Weights of a small GPT-style language model, trained from scratch on English Wikipedia.
Architecture: RMSNorm before each block, rotary positions, no biases in attention or MLP, untied embeddings, normalized queries and keys.
Training: a variant of SOAP for these matrices, 5910 steps.
Each number is 128 + 32 x the weight over its row's rms, rounded and kept within 0 to 255. Layers, rows and columns count from 0. Numbers have three digits each. The size before them is the row's rms in percent of the matrix's.

# layer 13 MLP gate, 512x192, rms 0.298, rows 132-154, columns 0-95
093:098096096111168135113061143116145107178073130110092136113117140099126151090123156142092141076130107100143143089154127170122115115149125131155107064173144182065135144099119136193135156109126081157178178142115163091130073155128103133144151115176110096118141181183105178162119148109160135128
098:141123086120104085146122138178159130167126151110165125165099129134100156128143080156160159062171148107130142068218129149111108138165136126109074076103154126059095178160105154090157204127100151109162110110120152088143124169130082140118164155128175112128128102092144136096173123117125060130
104:126118130185118094119129111148113171145113139096112073168062134134104145131087129103078125094090130162140129096154111088162130116105150085210130161127113141173186124138149111112093089054145131075117110107147132167118147095118156127073118138092099118045125126152090163108125074116132149123
099:156126151108160131103167096067093062129089132076092083111071161118103148145076166146111085192120088081097150104112145130178112124114165107101080152119205065120109144124129130139111142137178141167112115082202160092067174142106145077130099072158124241169178132155123126126084136076114107210
105:099158112110079168129103130142089116154139142157148068148081153143138094176085105060124167152162092106115163041126095120172103097142208121066092163147134099062120065120101120134150189161142148157077112134113110124135169097081150131154128144121137137140118104141149194134144114138126119062
102:096122093126104156125099122164149204138094092113150047075116124127185118119108165155070137089174142142154124144106115107150130189156151099202136050099144126181088110094130126177139125069089092073102141124090129159077126158125146143074117127135120072171122143157164155128125158156088127077
107:146135119108148155161191051143114069163094133071120100113140084180123146127061110137145107122055139083111118096120138087119162161131092139119099118087163092146125143074178166103090162055150130099127100135138120179114094090126113158089137135114146098076146100159157105164143160130167098156
101:066152205181107090158054143147120103108138126114150130126116127141145111136142161122162175074138128074152117074042085138092110121200157113135076122164093122143165183118183120130129064136114129162128119158084145132116125176156143112103223093117150130148135041133142086089104155196164121128
094:102072134077126101121065140094142146161149088043082165131081136164112134100140098142139150134142116105100168069091100135113113171176165081101149146169103111150113111107136143120132127057153125134071108127171108183149069116167094180124132114081128101113116114113100145163137143181119120142
093:138081126137154097150158101131075075110146170162129143158167131078099132130128144181140172103135141113126099114121106139098167138078117102110103115160145120198144211104035121080140114161100154128117134168053129193183155120120149140066064141125121180129118125196128110081178091130126114118
103:130159094202123098155153167129104149199063111165119108140154153127086142163131105136163104103149113133114103128099091148145163095109121134207185106102091065125124137173136134130165103094144171122101182133171115082116152159149157136127121157109157152106145140106117175147169050171122182115
100:081127091121083121133138165111078137150164106182152105149127144104131106156164126092151077166064139136136165066172160113156139135121138146120099152166074141134135148117172171135119035146102094109126133139150132127105111130151127109163178118149127138120156144125139167093192161109135179074
097:163135144113111169064138041124107133102109125161140149143098143071148111163106108091069098167162162158172135120105202123163145135150105110124112120172162173159077146117135169165118141153123090144068099156171087133174156110099127146082131175091082097101078110068111123061118124193145175118
102:104123163189122112108073141069119135135112161044105168149134094143118129129164086148123149144125119111128118141060166115178139162140165104131114109105147110132162132094143137100114126189117099141097131162179115113135141106061132108149116083090106129097162044202100177118170114168171107126
099:164168153067116102144077169107045128127147132111131123138178125184116115136070124169178154153101096146113110094183158159102144117138184127126104167164114124089184110091147088117084112140129121136141141164188109102128093118081187153183085116145197140121141086143141093146097140136119136081
093:108162145110149145156124084184076080084136099218045115148135143160078181123157145123158118124179064146099132137183106114170177068111158114160135098141158073165116174110136098142113174130085090123112136143167162180183115149143092111109179155188132087143144117059154148119137156107108170104
106:134151077143126157134136091198155132121066095167149133126099158167148122073099099165145138115175134034173171156125069180121109053122133143131070105100135124062115136116188180135123135112117146150164043157088156155141078134147174149099158073080128083124064151112151132108097107134182133129
100:104110162177126112145100135129124175175096114140175130158038109133176169161185153140095131119114101172130102185084105120155123109123119204151129141144109125188165109135154165098100089121079080147132142111079101084138127091124177071153133097132114099153135091129131139204120111130140129150
097:163121121117132112154094103159104197156159133097111106103127115139150133072051152140162111150104121079105066083125129098128109151142142158076106170102140141163185134107189137088094100092143155168124149114115062129114154168072108164155115083119130120112122107061175162124146119083144140061
097:114127051159168129116123099151098078180146090198117094094149035155154113120118101146164106079066116192107112104102107129116109103093172109137139152131098112130124104106045159121135119158117171171122156097158167099146133150179196172080164159113149149124119068124148105097135167110200138080
107:162099123131132081125169097121137148109156099129114072114072070141095064148122156121132149190094105175080139128120201089119163179142109095142152111070154171105122171126134147167105112178116141123116078076073134088144130081080103178154123216168158155144128133128143125084070175130113145091
101:113131133156106114115130128079132153141133067165165128114153135156108126130098148142137139077154115124091130152154125149168114160160122137049056147147157074142178120121117127153085108070121167125092163129072075120076106151157161126111072125102142135115093096134171078159131089112136154164
099:132152153100161103090128123123089120149127132138178164110087166145125093146183131172126100084132110141130107141216109105092157118105159135105082102096117178148124142099126119119132119094114164145098094123140130119153146084104056148093155139122066112159085119173123094173105160157146169135
# layer 13 MLP up, 512x192, rms 0.294, rows 132-154, columns 0-95
096:104137093101168096163166156115102185133105119118134077101109165117162119109124152152122135119067162165137136177183150108177106123108154101119115132193159151187105110136091152134148137122095137161134141150113104134165183106085126087158138100105086126094104167096105168150158138128118092108
098:090077119122101113133139104109126123100083115111090164070165135033156165188085151090141156088156055153136214122085095134159120093153109110125166113118150163115125163091129093195157140109090151110082112173169161112123136183172174144129105094107144094121055126164146092169112169097047161152
104:133119065137077138126094102159111116103149088074119121096176132098093165114084138156110075084101145080120141167143107141152205117133092161149164145095214099149129156146081153108102154201124134132101179125158171115096092108190163135106135091087152104207087118068160116155158066119119108153
100:108115143144115151099140132126166157178128094073113127126153145139053121039134111121130140160103085082153073101142094108158107179139075171089153142147111142087151178075129146068109137131097138063132102152099132059099066139173106115139181124119150138190097118130119158177087127158117059113
102:105079077152104094161143145100128125142117088112154143117177172125143148114143178150134135111115110139145093160163182104139168126069130148161177093176056094209154144122125192116138121151165117069151131120083110163122066185172151119196111130146084090112114169150168080139117137086118167196
105:174100144173151191198102169161155094178139095166143082100098121140137144102159140184106091152161128119188174076145098147125105137093146114152167099114130126125143073112141094101102188128138172096121148133098133161118141165165148136088150150152118102166110076114149195137163141085108092037
107:164126129105154134170109137064140108110158136141141164058182155094163100138159181121121164087095169195090106116156126139151147145105104110126201106117119125159136067136162142156153158111133099136145140077144143111097158177153163107109179088183079180160165140173162162139135096160126135130
096:147157120175145023107116062102116150143159131146082143108164146115150147126073118101159072166158152104144103143167091112155055130152141134148159137085155104148097150120180125160115155148133134076155192111096089120085129093103131125178149148086170051143088140147120150137147071112171152173
106:151104105153169117121177096118121113178092157128094111141160112096144130184118119153117052160136115170183115066126172134100153135087141101093177146137138094061102108095128123182149122105115129070154080131110098122161089157189116113078110149139160107151140100126142149130123089149151134165
095:080128162124159138066110151051148120122134093085110166124182096176203123103143187106081174174102139139094139145112166094115102168140169110153107176102148143143046098154183164155104191116136134112065140166157157159098123111128148132095101139146124072107082124098142126097110100121130112091
103:174084132036102138113161152103065120101030149122125129107140110124156160183156108207123118144116111182149102164169134149119105108114085067121147136135106136119163093109153162114095140099137099158117066133089109151132123097193165157105113127142127149120136096112189141125139188073072104116
103:109136143148168170171182132160095148102146152107115118153139056103124160152185124116185125126167135133160141126106161104131166109092105079159117114119078184134127097100078143132140126120084051106127128128150177099105137108133128087166147125149110146099118113119092150109123098181121146122
106:112152128149072128160111135049060152115137159127106180167129124094061115161193137114202146089126093118131145093168116133098113109100133177107051091104144107067169070102121130085105093158134135138142093123132139120146149176154159089111172159141145130137136150156148131103126086069078099140
104:121169079141085131086141115168137107090077118117084090141196180129160180071102125110157099123099066142199125170113151164109129112181100113127080145144129110120084097114146124121189153025135125094194141205068129128095151130163096032143149146126156113127100149113083158169063094138122086131
100:123165163084096148130137130113152146143159166091085089172111138134106113189148150210135132127100130177133112144182173119089144104138164153153111151105183136159111097159142184146129130154156141149127073180095113106184100096134142126140087133130182173140098095177092131089173091167070102135
097:125175106162143176161148145149119129085136094077128155135082172151137107046203163144095129143084130163100130052124122103115134125177110071115113138081171127150113144080143105161144072139065149161120132102111116141074112115132192148119151107115129066153104135127107126093129104110183181188
100:132106064167080177192144135128129134123125105119125139136175135090111157162086117108110108149159086144127100186125140181116168180094119127162165099077162161116106125110121145163082053130162159110186088102114183102135114125127040180142064072141151071166092199153153122137126118131080115157
095:120129087070143166164121057078085061104161105167077122132102098139135066081182132066104112149134147135128092134165147088123137120150149123154150123179138135113121104160094129076108093114137085091123093118185149072188193103118148080149120134111143133131155078161129056099141126134066135146
101:073111151130122156148072188153128172103099067152127180088149117165109140119166142087112117127145140089130135109092149133128173152108086109170106153122112132117173152114191155101198070118087165146114139116077106158079156109116132121116103109112142095125147137161167132142119125105182146055
100:051107102124115115128102095162181098105109181099138128164122203152054133150193172131174105130124093125117164138120089103149156152063103115101128130097173112138133168129151132128080140081196123090146125149118121131181141155135108126167134093146139122132074186119133140141183149126165126147
098:134088136116145158120109087113169126091151145194167076154086115079160148133062124087114146117068138119167150181160153158192172073162065131107101138122112141089107113100096095090140125139121125118107105102123181137140145147151103165202103157132091101162119124129166158199151165064106130062
096:084097136130081114180088154107100141094150093099154114127082090132129140116110112072137168154108145072138110118110132127168114106145153149128086150126159135084149127186169114120064133108142149098048128131194152138102071125187131152185121130059148120121135125063134103145114187115158123131
094:124095148125128183167131169098105125120102089130067146093083131123136109138163132122115152191128093126087127138171094117171099133172145146176123079164143094107093117146167165131152154154128118090165131117107122105127105208108178139166113175148161182193087054110122175115049138112111102166
# layer 13 MLP down (transposed), 512x192, rms 0.298, rows 132-153, columns 0-95
097:186116157143165117114106129105158098154196163124153100201108157133182090112140164136129107127063137099167162135151146209190106126169115112157088096113183069112128182154153055078127180086094136110111177154115101114085135168151070145101139119124137175194100082112142165167157115200071147136
099:099143159106130076094163060148138139082159115131095118103126177147058160086144101150157111158121124162126176158111093114127083148124132109142118131177150062119151138103135084107147115066135153089072177183158096112078116063141108159168123133121141162139140172098096074108130047102117127160
094:140115176087118113128167131100125122123141104128106197076129100135136084148110143111197091104170152138057135112119103129041122101109140181109142169130206155158128152106152108126098122165076179135130123155114124100122108093144120103142173059155148178131104052107088159136084111126064115121
103:153138110110129080103135155160155139175155114128120096073161088145155138160098133134170163142143219061157137084129095119129109157079151109096107133138134088170172168179158156158095102189144157133143123150132128190148122139113110093132120120123129186115170096154158088195188144138193190157
101:141140122122093088122106118130216131099087188088192124110176110112107149107161125154155110121100126131086160109105114168122119132125163145060080147154200142137125169099134113142134108143091154135107074109130134044108119083072175153090164137112093086070136133085100131116150180159073085155
102:050143125083181086125093140073136151115100107124069171158108125117154173167078116197093107148166144134124147148111071130121103153083132153170100122102135148089140110132137144136134117100151083113165116144122145103180125127124058079086102195124115091158089132172097137079137132122106125142
106:107115126099108134124139156135060106096142179117126160170138092077156152119152118145127181114169119106084122103103117138149133162145184145114136144097108082105133123072213162115179133166179101080124082131043112163098109085058167155072128098117130112134146116137199176069092133132157114169
101:138100149067138096070128094106125184186166133126095127094141137156151130067105109109132111100147119145095121232142125106079188135104102189080102144135165036120134128123125115101176106130182104148118124161119104099148138113134112136151146112122148184095124105058117108111190109157161121135
093:142130170107121115148172109147181127109130085108097126119150139072120137097162171143175077113172122121144153177133069136112147143146089134163193126137174170170092134092129130102159158108130128144092080100117190080156097165121145109120151173116133168183140207135093094099156153163144109117
098:089134152138099165117050117137096041128157156142166093106103147089149107128173088141088113113145127080071099077120084162186168137184170174141103108152152119143105111111148128205133132159151099141158143150155097160165095140158074193168127155074074170090152118099140128102173144061118154104
098:104050112171137143142155162120120144171145163075133055075119130123082089153163103132145153125088127124088092098169145088112142106164088174088112145125135102136103117156120150131167170062131082113091069125125074167109090109118060071089144103153097099076085139102130129139113078154129116170
097:148067145130120146132112230105065108171061091147158160135129067057102132136078144106180170136157135139201164121106135188134107156124161183144126133147123137113097143090175069106127154074155141148134096140105084185111117099125106118133078116099172143136120136113120143150096191107106174106
104:123126176149168065089158106132133098132169131175128108078167143128126117127146208139073083075121146134162111106114145125090100138109168167077119158117161165140131135152103120135142162147179116105145136131134144048158190096129211142105073147148149189125135072112097162164079185115105120141
102:089184130156130169120170153146076126122083191069152126105144095068162163129068098131110111144135179125142115060127137141181136098155104098113120078104119127127128150094142156152171110108105139138074126114185165140060146135149126106176105166164110132113179124163176047173153104131093090122
096:177094132111113110165163149128104132142171136093077125115166080143107144152126112103071150152069126138074126137084106118160144109109110073133076150145146123158106106110079118096078139117125111198180143147123128145155174158068187168123135103125183097135105123112140135131116130120130119151
096:079127114105102133107133143119153158151105129089117119154110072131120110083142159125160188143207120144146161160109133083103120123120139114151124136090109153139103138156134127121135139108125157110129125118133084081179147153139152111118106206187137116122146081064173120134140149191069073107
102:148126146160103069101157101163158173156148093170217082206180138115096132115151153087151159154091142149131114107155186134106066134123128115148089084164134104062100113106121169132097154127126107140152155121142133130141109111100153134129079176127123167150132126124036139157109138123148139166
097:128157138156127096171154123155163175165129147182131180050195119116155113159145111087100084095161140102055152131134127062107146159099173125118138149114143117134147162130157157123118156201150134113147146150176209094140122094101116123095148126131138152134112121077159175141127136184162137091
098:128107139056113111074212162101143123119127171116094079137201140108170169097140103148144134191065139119118097086117153115092126124126159169159125162157115106106252118112094151067165096090110118131075078126105091145122138139156158131115180134118103184109134146143158130119077082129114173162
105:134100134067101076153133103058153140140144141096107063123119121169172159129111140144087138116124184165152123125136132182091124151087083088109093070130137153106180170093126083190159091132145176138105149132119112171176120139155118142176089099064166142235081156168083110127132106120154118181
099:137107189118079074126127096156104087136133165144114099165157127164221113146158107103192103082114137163159083140076142155092158140072119179162093121068091159081082143118138126142099119113157132077121140101106170116132110129068121120109105111161148147137124149073125140094106098142136057137
099:145148164153079145094118134082124139118106068143122101128110106113172128130140115130121132171135156087112157105144104155124172159178142142141124091121068117151155114111163096132122125107152125129070079152149081118126139182135134130160127058098168095173097094081119122058114097055149152133